python train.py --num_hidden_layers=14 --num_key_value_heads=2 --vocab_size=2101 --positions="rope" --rope_fraction=1.0 --attn_scale=0.177 --bias="none" --parallel_block=false --init_std_down=0.0642 --max_grad_norm=2.0 --schedule="wsd" --decay_fraction=0.735 --max_steps=3718
Each number is 128 + 32 x the weight over its row's rms, rounded and kept within 0 to 255. Layers, rows and columns count from 0. Numbers have three digits each. The size before them is the row's rms in percent of the matrix's.

# layer 6 MLP gate, 128x64, rms 0.22, rows 0-127, columns 0-31
105:075125142166112141078099136102102100164108120116083173122163039155119139113074117102094071124083
094:072157170102116086164144111142151108124111088135106107179078129165116152138102119124110137125137
099:178131126168164110089186082120114110082121110160107136162203138172144144171151154148166100112122
098:186139123151136132124090187191164127124080150149157111109167141123104140151211125161133149166168
110:122107067109111143129115082162105193163077134134057129135107149133089172096175089146144076126113
098:119080125077114116161088161168094112067128149100129167152172157103088151130068157108176142137198
095:102132161150152131096100123080134078118148103110029126116094091143083130130172152167103166112110
105:104183089155101120125135113080153104121117168089081163195126144070130100155079166156184144143144
100:157095081152101122149151117091112139208120098103116080080166131199162083145182204087139131125124
106:136171151122165154190062123106106088092136137108100122115118178066143104147105153060112110085122
107:076079128128065154145121139086114114114053184110105132135114133134146162125123184129092059124112
093:127177056145117118037103058148154140151186193086147132171153085146115151113123158113155139101112
102:161158129174113118096127078134098087130151107069096081137115133130169185117159145089099069104108
089:140195172079151189136147092143098136140070116124138161136217083092117166128096135131157142164144
100:120127139048091179126191078125111119203129052157112142143154136110093150110148159100104119109121
107:084123103107136128097156068121094104081115192102145102142122139086100148117090103147176120116125
100:142154111138167138156177155124136118154158149127131123077067125089096153104136126156213110145088
095:119143115110138136142109158117087143163137144106128111184131163143116141122100132082157122140118
097:135136090090164108103118092093151096088162116132137167129143165108151118127071102074094123114149
089:135080121101128161131151131143160089113127090109085137187131143113127144108156143176117127165139
096:145176117096210222126116171167137156127158088159099115126116129150156150076139119081105161130080
091:128113133146163127105118087130107140080130103157223126113165118167140139146171105135146145142171
097:095145184153163114132173152190082146154182126148154104159180168191155131147179131114145146059096
098:147141102163115079141167109156170092116131075130094181136161081140148180120140126122152123174146
106:129170097105154107169131146134134155133169105123088157158200162203103101137157151152161171115131
116:116156172163088099065154173136141117128162106127139159087169179115122136151134154105135156123133
110:063094133216114089138121111166088121139130083136063069091146120163168057148139114094135090113126
096:160083155166143132127101067096143130102168098153153067113098175125175161149127144121111070131136
100:159142130132061119110147152181113142126094085185088146145152108105173121130112079089045122074113
110:114143134082140071143113113146121136061131143201183160148116198106069125179125109161133163117122
101:131134127125158144144161097066110160081123122094169133121084117089079152103134100089141089137151
100:102140124108174089088104139134179101161099087133050116123118159121138185115127086143100147097159
107:090176149133192155143127136104080068120124121157173192149129109117117096131130082100116101194105
097:183111105103201133111086095149119176094119106148099121144117142118118136126158112114114129143119
109:154101083113152113126105117170175101187073063088100149155186164150118130111088133117144099100100
107:080126134187124098113138094122097196107106142146088102174171048107154113087126155149129099143162
108:111159077069114170133127170140127095174170098139113162117152160112206070141097132150116149142127
100:103175220125163149072143107166103147138171081095102141138135140136108132144096156158123148109115
097:125106127157108112118167081091139131183146082130112162055188103061192141140116144073140160109128
088:151155147085087123115089125106083131099147121131134167176137118125072167140159093096181177202142
098:164105086127101059193121136113141074116142173124104117107160146112135126127089093102170177171120
094:104114107121106121185132125148173126106125168156158146156166194138138219126104178129134143142193
089:101129148059065104091118143122112117095094134087126131129184125134140106143102060129164117140145
103:105154103143109166109068102121132176173156042143135135094103102173130114142188156135112144135089
101:196120063122068146115157178165111155092153077113083125091137114137159152109090127104110108094172
097:095125137175174099093157091145091128099136116149118099172162122151098129118164090142071149088099
104:063146188149151106153141120123107177138153141146158171099124128116145096166100125162114092161170
089:099137140091141147060084133120119119131096100169126141166115161076144116118127096111083145089080
107:098134087137165164088108082131102151137110096118180080081157135064112160156149109159138176108107
095:120157101130106178152172146145144151217109130061078100191132124111101089121131091115124147143142
099:146073168105117122085111054112094100169120111105092135149214102134124071141121104155114127121170
100:138148125142134151172166135165089116114160145159133129100047106177129115129089180066128140132102
099:144113103141163164089173118126123147131112107160122172111175161112146127080089163107145116133167
092:072074159086150115139076127135097131164140106066117078081088104135117141142172126124132123131076
096:144121124117094115126101170090079137123100110153133152092093093182143085129117086191155091166165
099:141119124121144117162080162079114097174044038156117169140132108135123068118122163131089115101183
093:157143133109124114094130134142104168147107054182143121076126057115088058100137149130127072130197
095:099123072171104129141107118145170138087137113128169047111149151121100171216155217161132154115069
096:093133129149111106088168117126103149081103101147092137176119106103125126111136116090121090196124
098:073134127130165097158148168165107147155117151197109128120103107113182104125146142136127157145145
087:093176127074089163105172127100168129113115124148159089116149132124075168200111199120159177075131
089:158122157139149204118080090127141201175155169125130175167169117152158137068117112094120153125101
096:106126156152071115178111089162194079136109161097063105111150096088111135145148170104122101170096
102:141082138142203117109068179167140179113184200103136126119166082110174166123135143089165125081140
106:099121131075153149169187126075154137141172145110128151194143085116164157148110110062101116067159
101:191093065125118100146125120070148107142068137179139114148151136105183107129133095160134145097125
094:135143133098115112132106167167130068177137140138144106135207130106107122167162126176158159154122
096:161197113127140172154154129154153111141097106104120064150138174148164160092123141107106142095087
112:120150119125179130066095142164049094137145133201157111105091134178084168184125104152081143099094
108:146147148126133168096115143144151178151091155082162136118171094091195119093124183110159164156125
099:152154092145162108190131138142070185125063124138170129142169083105126179128081103128132148117143
115:140135186155137103117121131074069170202122128137143121129141102125114057107135182103125193142166
098:143140086157112136099089119039191079122110124143165089175128058142164096087129109195160101118118
097:162177120138134158177128092150142105123168099140151093139150111159138141154098094120137092103141
088:128126125170104190109156117128096136116151139141121181165083116135136061125172084189119080168111
112:156155147172123173184147125127116132157148181163170109189124126115181167044149133148168118119151
093:138100171075147208162066118072141116154132108121150090153105118147137071139164158119129187201144
103:152125172132123194116111085136145182097099162122122118127111058096196112084142154126147067083115
115:221091149167147154112099152090134097126120184098126141200132123158151120089135132154117153171103
104:145122164123101163141169154112109120155094128094129081188103156102153082102099118086162137140112
088:144140170157134142132138110105159097069165133102133154153149112183087142102080112135192069192063
101:137135099158071174109090166126174117157106166116139150165132206142122129130144154102145112136109
106:132140149159091124084146127114125132119105154143074168148079097101038164175107135058125097103131
102:152118216118126136130111175118126147193159150171094140107144126181123110142145106068133107126132
102:109125132130170124173138165181116154135215144144163175078212149154134107100167156127130142126085
108:145119153122141166140127125126071147151157067083075119123109110097113070114082135154081107134143
106:091123108138131106181113072107134082149100065115138109140098107082200145159132090123185156165073
096:135130134158128147153160107136157107147155130084073134110123132109206129051165133141115164091115
099:105171143134133148140147163120129107145110140107129136092182094114141128131049113105120136080110
098:179154074142154115144095110187093106162089166083171140082136105156102157166182162092130091143105
096:089179083160060126136133075143104135132107118153160161123154138070137050115162106084157083090100
105:094106111116135125126135142130085060156119159097091148084109082158163104168158111149129151131137
109:139138126116123156182117078115112182105113139093145141155132093109110143177127162079153138109046
099:106099147129103159124117102123118186139126123145143142066125087100157155158116107158124127192129
111:172130107154149148170144138065108106130116103149161056155164169150184139096115132123163160143088
086:090120165096123156118119107116105140130076066155147094123123107102146130150082143062105128132124
089:164168176114058139131075081153169108189171099082175085127099134134110095117174152117147133095123
083:104174099105138147111113165155155159151091120122152153107137169110153183151162093160102186174107
105:152143137095161123123126063090074104171095126091150134144107152114127110127177086124151174117122
106:093119153180175101177115140127067067120095133187098133105086149126115081129082137066196160116126
099:122170133124102078155101142191141111145142099129113116147149156152127120180146136089082130101056
105:141167132133161163088128131178119103132173100150126185121149085103103127149112093135172164102170
091:150091147116132130069185088153148108118130119091066120148093082125106168119124136145104143117106
099:091147148176078151146119117102127189124165140057124124174221165133099120107119169099158110142143
106:134122145121175047136077103132112201148121084111102110162137082136111085118145128132179202094159
099:089107059119163169156111124099124105156144121107112105118117122118134114097120107097186181179057
095:091195149092121160081195160101086164123107100115144101157123142068117157059107147136124199132097
096:155148107113137112139144096096131105113130118152195129141162151150212104160162117157110074136122
093:151118068124093080211097122158168075127128103100073189137161183137151135131094184103145141069154
093:076101164163119135131159108124118108082060088120211103142114095151102091091165157160110148119148
101:108120082081129147129148154111083133132137171131117120120097118153100078141100150129145087078101
097:087121161120171164191096169108074180101132146145149235101129137133157107134100102130156129161132
095:166135166099096112107173103177086085095164077137154127108101122021103107143130105125099125147173
098:139123132108110150103122121102089131161088097103086150132143173065093105185142162098058134190108
107:120107109161137216150133089178097142117115109091053079124140175119068126138108091165085147062122
102:113131137169199136173133144169128180109138087090108087182125163130083152118094155151108118127090
099:146192176112109130070095120149137108204105145148146135106123163114128096120106128123056157135152
097:116092172098095119125104103197135111169090126087175097120031113088195168095095105149138122098130
105:157160053148117105100145084128147161092122172128147186098166151124132104169140055079121141190097
095:114122150150082156067168103028096148099066173119136166131156117127127130150148120119140215102217
097:131119116164176123170130113163169130163092137150107186089116074118126148131123134112125128088164
107:086139138144169162104140099163135159092169169113099122135144088136177106156130134096142148104109
105:128178166167164136116125075206099129088131133068168104092113090114139133085129169102157154157136
109:092145103180101138116166095143145152096145103114158091084134159166209176134156091152134119158133
107:178055152174094141104104124080109167104054150187128158221102150137139123091136201116149122156084
102:187079130125076160090159134131168145131138153171133150167143083077107129152111157170181140156081
089:179130158102098163069114180179174125115113145115116131108098128111124181145122136156058075163069
105:136183119114104117100065122155087135041129139158109158100082134142131146085111122126076172189095